config.toml
num_hidden_layers = 16
hidden_size = 256
num_attention_heads = 2
num_key_value_heads = 2
head_dim = 128
intermediate_size = 1024
vocab_size = 8192
hidden_act = "tanh_gelu"
norm = "layernorm"
norm_place = "pre"
norm_eps = 1e-06
positions = "learned"
qk_norm = false
attn_scale = 0.0884
bias = "all"
tie_word_embeddings = true
parallel_block = false
init = "uniform"
init_std_qkv = 0.0287
init_std_o = 0.00507
init_std_up = 0.0287
init_std_down = 0.00253
optimizer = "soap_variant"
learning_rate = 0.00898
lr_mult_qkv = 0.5
beta1 = 0.95
beta2 = 0.99
lr_head = 0.0122
max_grad_norm = 0.5
warmup_steps = 200
schedule = "wsd"
decay_fraction = 0.905
decay_shape = "pow"
final_lr_fraction = 0.0
batch_tokens = 262144
max_seq_len = 1024
doc_mask = false
train_tokens = 729200000
max_steps = 2782
dataset = "wikipedia_en"
Each number is 128 + 32 x the weight over its row's rms, rounded and kept within 0 to 255. Layers, rows and columns count from 0. Numbers have three digits each. The size before them is the row's rms in percent of the matrix's.

# layer 5 attention key, 256x256, rms 0.104, rows 231-255, columns 0-127
074:193118100125136129122183147134153156157068092129096132114123121205092117120095188117130167210112159093132131142136123104140155124072108090115161143148126134091158099183133133139132165124141129114085111136106144096169114074111144166108131103132117061116203176124151165209175100096156162095134172093152103126126210139104145104148116135158149118126102139113122125084168095103124121138168
070:119070138131203127169148172104110111157163125092130132093125145111150089125132065162162140145141110116083170159105135092145145133102167176102198147104122149091141182154036072146117117104143158176132157134149142134145097088113058088147137114063156152128178156129142090100151099175162087133160093138137108155070097138136069171128130121159133161122135128160149140085199094148129106185101
071:098194100120147102077111081094088162140143143166133106116116120135092097126146151145136087124131099114088117148098098123154127139160187175111106127147099104103154185168126132185116178145102129085112130115175171114066083163188138094079135119154147185130115078094142069136054113091128048172128112145107150115121154104139136120143100074090183069144131118103108137068077126127180076069118
072:104151085184075159155140131085150135194155158119079113127161133165139117120155152103084105104106154130152147133082060150129099148114116152126140097181130093094111116177129128116132120125154186142082117133155070213135150045052111154207139114141090113178152126113198136094150121085104075160130152102135158121157079199147157138111112129180165160126148148112104181106093092158117179134165
063:087155130105195123066125128242117119081130093117142107071108133109123176107142108148142105159145124107122098122093136166178171136169100135121073105176113065112116114119092112123117138148045140199090105136159164077125090104171150169150121127163139110094138148086080122121137121171134123150100092118181146133097133078079087173138114113115222101123199174127093131122108123151110070177073
072:071170146090166115148147111110079140138080146140142095103126098137078140155162137106092161112161129104126133171161167190139169104097169180140097120092094100113132115070104150173068117108145069148104118081133105120097132114072165118130115115170160136151092146139147167099175138198098213094101144158154101170133127138104098126152117110152133102150145104146148096157026156116118139072155
069:132145122189164088155130067163137085154101060104113084120110121166153134132096129136159121108108138121185097115095108149106096126160127094134114095153142128190123157159172159099079165176077118150139122162099138134124136095063119085092122125130097044114118168103133104150084151139126120131153170089111151130119116147116126117159142145150188175158127114133110095108049099133142113191135
077:095126109126135172107106140163096083142147135102126145128150114143154110130121090164189080101107200149175104134072130097098156131077095107125141109123178106138106111114142154140134080061150087094078164165185122106153131106185118125101077068170112161166138115123071147092132113162202106187133097107159081135132085081130150100148151164161143098141104097093085108159114183130110145176105
073:232195163105140183169161101083122092109068146138102150157106098107108134044104159120112116191062087122185145081147073127187113120165164067148121120121111133100164133177115139103174117123196084109134155095137163118145109159109139105176135156156111137085088120105137139118142196129161091121121167129098137127113130135132102110153098135090126141078152176098128108143163099139130133135173
075:142129106186145131129079162105091156087132138102116078108116139114114126112108070116158087139137111073127168114119114108114145057165150128138188158111159103127124153147119173088123118215076109071137077153092124136128111183180116105143145083108145115118155091138097143139130147151217167193101061143103143162124168166148127091087085114113135172106061075115152149084216136121125158141067
068:121089111170122137107105177117083112111111147122103086125106165096139125164188154141132149159169057097150082154099111110078081151133118074179117106103116112141124146131105104150087138126175140133129178191140156112093148143165162149144149112103143170168084114122120106116126161146101118144094151134108155155099101176161106112155141116109181140155115139085148099098128106150095187158121
072:184090124096109116135081194127100182123093115100121112141071164162070105143109142112183112072155176131166128140117098068131157114095167054140152158174166130142177077163105181103172181109068157160101147096125105103133142139103108150103190123109116114119130117133170142107168145069133141070107073115128128103134136154128068136149142142125119151089098115126144127127094178126107183160134
069:086125130136160126098121063090106126183113148127107104134135169185070094117090070102085063134086211169149097142147159146115072112111133136141089198089072100134123140100169092144132147102126112128106095112151055143123089140141132108152172091165095114084147104119110073084069157160116107122140138120110107085087099138184123113144070125119132185157117129149139096150102150175155168101122
072:127069158098133150143114126130128128142107115089146096104130143107079079126098140058150137107154168187114062127107064136184136117091117161083137176134146084144188092149146107140154003097113078140113140109126197175108168105157156130104150218136050155086120099153135128118166155132098161151136119113134153102115156102129152161166153129083071109100089112171184073141123157189143131136125
073:068119159076152103118179135125111121103074154149090126133141107088139124115119116098130113083120161150053058170059123120118116146136126143116056173150128137128138081071118131079156125149114124077189121122112178145118166125167125124085106120129086134154114154147121062168157086128148108110178144123077134076223149151168140137170160086142119143108188131173143094092078121147169158147151
074:133153087107086110153169114102138099190117092179109191136145134125069110140116135144168152126060122120170109119152099095153098129129085078089104156136159100154102076150123115098191175157081091154133201148142059095103087092105167129146105127090151076153069135084103135169065127151139163075074090073171085115139136131091100114146096124134103117162123174095121150107155147163131121178134
073:131076102127170188127140119151133126146100123095098154117141179077102093160144118086136146137173125166108100123178116134128135142135127189134177118084131111129184123147096125071158089137134151114106099132077125102178145124172103082117106089105112092088132113137135114055162182175146151122184130079128125149164166152159111171104123092209085164134177121144194132125163142116121146109181
075:131128142089156084068119157142167125106127089142169088206151154158124146131151125110123133170108132121143114119133186129152115118177147136121072153148152093139198148139174126106130130108139149133158122125142086128131141141188162135209103150156147161113162130143127118150083094115102134119157091194096076149116160063163090160122068103093082120143122137208135096107126159183205180121115
069:132171133178141151136106122084104119134145146136120137100133133146079106097166140117174175114171131140131123148116101063072135177151130090140130083137084075127158102066125173098091144134141133091109149067147091088121144099139142135121098142131126107130105086085080109203073123169094117170149164085173134164106159057167105087163062155087147083099096158125159087094129184119170143205115
074:172168147083149146150173113149154180071150099094134118146111091096121106113150146124132159079160141073116128177131161127159097144084137158148144037145104123141098152077179104132162082113155159100125061093150114110106119114153133148154147118112128132149129139165105141134191130102147131097173091130104128103129184128167060119073187141136100145064107149204133179164061086091115084125094
069:161157118168139129100154154152104152120123179145184147096137127142138190063103124085148169183127132124096097127138085081141111104143099056116153090180136156130130167159129100102127144159132107146155158134130142085123153110134119098131165071105165152154121149131126148094196162083091065172130069176121073144080054067092109102125086146071136099111153207167077132132124099111126135144124
078:124186101161185095144174063133123093119172157093143106163119076165093122168112171114162155109142105100132110137122128105126174150139139100077148132146155127153084124165107094124174186201137085115139132177135111073182144079107110136064130160134135136079162144137112070107149097080146063079076128163142043101114145161119130135118043123123105118135098100157166168206180134100134197106061
078:096186133119143168144155158121189147197097139138097112125122113127107132184132077109106183123180149174110102137136162155107113118134132146111080123187173140117165115098140198102145112164087128123161107120110117098160164104123097176107157090091110084149190133176200157132180083072148137123099070140133187176089087152090129108132171148152088185109130130137133084111127115143165174122091
071:153192073159134146169154101160058122142069151127088123128072074101150072136161141120119160141147130085095125096090111157141206083114108083132105172162161128082155128086153117116116168119122111129184178123153210128083132126108135108066119113119111113136074145098109127137168153104140117145099085154154105150094110149108140126113129203115161118111111086176125123107124145097116108166145
078:154145086099113107120145144119136100141081110124156145109171109107099113036163154139099152126084136071130108089147123172126142097134161146107121187082135148121081109100124154181107108070132158132105159110121134118188142115111178092087103118190105179068080118155075117117104151123140147177082075139129075083138118107131112128100133170116094161216146151166122097186087109116149101151106
# layer 5 attention query, 256x256, rms 0.115, rows 232-255, columns 0-127
074:174056075077128136071175100080118139118101157122137120161122075140135139088126171133125167124118134136179108119154094159127144109104110132143116114090145143098215119102124148086127119126207142189103111168128163121175144115141126179129170074116142066098132142134142091138151130120127121150108150121096179165128107086173105118143116147129136110129140136099115109139000048067142128114127
070:108125115130171105203083175103119114131106087129100134144115098147079114167122132125135097082116129089093136182112150072074119081098146183081197169143138077128141139134100116051112138153154119154115141164091182120141135082122091144160128142072137122109137150118124155179124069086130156107086146162169133119148151228096156175158133077190152125100136122129055094045119098129114171116156
072:102087159072061089123103157178154097115176087109149099146130132148124091121103139110128117100127155146157126133070132186186111148085130185173139157140105178122125156162135165175116104106171129151106136138116154139148104176143142106103225079124085175147080180096152098182144149114073154113169096079157140104135090142127075115037054123110163140162135110132120072130149136156153110134147
066:091178117133117113094117141146111131104103160145134095078122143140078139199111161119143126112122101096177117145150124123075104138079135121162063094094140070161104089121108141114141123113164126149124174143188104155116153181075086128060095135163117141087056118130116165143125087150096160172100185145081117139172146063104151102115183155110065083154045115170144109110118193114137130139172
070:079162155145139164116162111140135137193097153101099117123107118134067133113119150186177168131123098096085095202125181049116095131172133150114167214170154128152097147141167157148134133148179096107086130122187068124139119123186096078155133103113121147198085110075117112136133117115103157161160146082096148167149170148185115135162107154111127117127151083179132101143175139142104055146145
070:152102138088113126099111177189129055080141149139159124133139128137115136106107100113091114107148155101130141117082180147109153164095174115181172134118116147140113169174172108149134141036054118076084149120119115167083131162149079145129147127144125095119108108111111142117168114136158109161160140169172072147099131191156068099118153149155157128189130157120134171156124190165161121141150
077:110164166119166135084146123055084175062113149167178059144164193099130165214100117093124111109138087165120104145152107132075170043133121160156063100163166117132192087106148116123107126154100156135116051092125084168110101082143133081064116102119105134129101099088105142133136110159119125093117135168051091122151135141103101120132165113110097127159128120059124132132114160127098145135090
077:149068184156085160161091129182116197106140148135184202143125102127147177186122126134146144106132110151087130115097209123141192163195118128113112133121094173111116102145149111141084141140140092171205101149144155116095130116101149136106215096141125087102134121172130139174156130143150161123148138106142059133146067145094134205157209114122107100107198105135147182183120152097108098134136
074:105077081135130135170121105163091133114175157139131091143168137133125086072157143160138151116163177113132066107137131071162136107096130124137096133113148148112189133151107075110164144155150083161130149101130111123112105109137116181082111118122060058145129147151124123050178144166163149115152152116084133101079098131093135093073103165151124162054160164102128196084115134184075151116128
068:172196099148108168164173123101089093169117097133157184155094076143160084192172089134141114140154185209144153130074095115113127095107070166132088130112115106119113132122131136134093105109074144166091123199139177174098126091068110127089148162065167136115102101129141125101077131113161097094136124138152099100180125093119160071166118092160129136160145104141128156075123150128107072135117
073:150073099142198132127110014150113151145195054114147108139115147114136135141054135134132106143159148111159136072124136087155131145091147063184098127115101132178172139138136172114059181193075102159180099111137147120090145187140124108090167183142139141101107133120127117136117171116160145144140137168137116108103119074076148150128097164117113127149125084141135037080181132130195173119124
069:138099098130184091104103157118106066211129039119119084138135098138113101083146172123117100117136192080107171149102101139140177133087069176189171151092124094184122124181113129119127094072111074152060131172137142151105102146178101139130111134074144120091123159115162136178108159136139148139139125063133110120151131148125155168163171124164114098130161167133090083130107139135140136113168
073:158153107080203117080141125152141189103094157127079115126102133167138171167202085162095141100095118094057094068134102142104087142140109090171126093132161117085108116096207109162170142158091112131114097103121147071134142129106093134166133110153140127119127165070175112110144139159117145122166168090131081154100118174086073141110116146099110073156168157155132143106084123114137196129142
080:172160166080138124109158146126145143123136077137119126143131170116136106142122107108111108100186162123108130126133104106150137136127102154110128115161165158153135117164128095112165070075090133122103062153055095162089070143156059140173136149131111117166065208126184153218132140192176158100135104110129102180148163127079110148125119162127089139179078126081114147111141104127151181166145
071:159123103176107089119099054118089092123151100105134144100158186157104161102111110083165105114138139072097122153145166178185146116087123089105101123161109118130109111113189131146089123136116158116174120151170167142155149122077112127146088167187149108000139103112089163175132110130148137148118091108164067131200116106110123127162124094078089151164119119172109072154096100122109158115092
077:178139143114140106139192132156146144155109137164084089125094095164153132128165096133091171116101171101077125128106095177124105159133086135174069170162142121091166188132109108121126107132108078101068149132118108112162113113157116146162080178148134082174068150113169113149088150202193201164177172132142122143086170138054114151102069137121107133171129170115094140150100072133127147123138
072:154203145157148193097108107146081070139089097095120091060113174089140116144104132100163114107108086082151110138127176107138136124108082136157149135115158106167114127106099122183117152109091092135100151205160136130105122163144163117121178148165151141077119216096156128085062163127135141115081147168104122180195138155149176165175141090159180133091096181129096111126171206140181119131105
068:131183134137099147185137141115172087102110057069074160101121133128074164184106116113131118119101080103062094102137181087096112120100205091079135197148138115054138107130165174139038144150080117121087223104118120161163130097150093140161120089129148134113158123117098171174181160106085139120120113171125074099133146109138156135147114125162169116139118165167098158115107124160133054074156
072:173132124172140140114104106125181160145145093126057183105162126063130134118137124177185105111180133142120139173150071097160133132124078102066193187123104169120164163147140140120107080099140136130101127099107124123126108114110131109136185183128163110205105071117118158178159144141084093109147130161135117134151180068140130127129074092206149144130152091068139163185146154121141092114151
072:160080147101098150146112123156092167054193119062158106122086143157185120160134131141091129120148128155108171115105115134094156115095172153126098129202110190129174094092160117141166135139137150137161176137155156144078162123158113078129166105120106118168109112090167169150159120141172149148071141104090104137052131131164194132085126178123121097128070109096098143098174162099137126102090
075:079094127119139140087110075166095199136131122166130121156122073059072152144162116129190133136165115117115072130142111142108108120148115114132042144102144110131144096099183132155131145089161138117140147147160174136114132176105149123130120143113117108071111111120144159132145135156132137131155163142119081079142159138125142119119151106106163168149161079124100113113040050143127108120115
076:107135107132131170176090102169138126123142171132102081159126099096155163076197143118078146205133079147174141135148129132141112189148128121153078155080114102172127122174203091173088142131148123119101139070100165115163144180189122113109137150126062188125049126157117128106145176116099123107134074108078153097107172130110134072086140161157072160091096167083116120137104174147142120096148
072:143090188083093108144091112128151121163126122094116129094084120143130184165122179102117184126184084134134162146196130080103067132144154123100105136170102165119134128142123141110120143173163183162164124115122104154138153135078114129159099119187135103134129099089109130130143118148193120132114140155068063126198133114158128089111132153189170061186166111097142134103072140122117055120150
079:110156183123177134119128125120131142095134123160123148074139130102100135133141153138161162142058138088092232164109151175181135098098124092098167158100160096096185130085086136123103113119139105137152112070121094140135109099148133111142103110116176125143140126066137170129114101130158127136115121111118107099124130155169047127124124088126113099143158140098102141104163129108129121153175
# layer 5 attention value, 256x256, rms 0.0935, rows 128, columns 0-127
090:161065101097175141143052074118156138118193172108082114069141142124143158099127088143167092065151059164130172116133086162144155097064180108078165101141111137112205121096141144104092089141085160098126111114137124126145086164153092077127158149145145151102141144140121166121127113176108118132148081130136089102162168102147133135119135176102106105099104115109119138154152140125108089127146
# layer 5 attention output (transposed), 256x256, rms 0.162, rows 128, columns 0-127
100:135195170161096115188197136130136176099101082156102111186099131119156070197120136091107162126083201109161081164109104119112150131167162097154106090134123132127137069162115147042135166117162127139113123165136143116108204075089153189103169136096084177179184159178112094189118111112138050067098123108108110126125100158113139169136110123177191112171126119143097121142129110086141099126051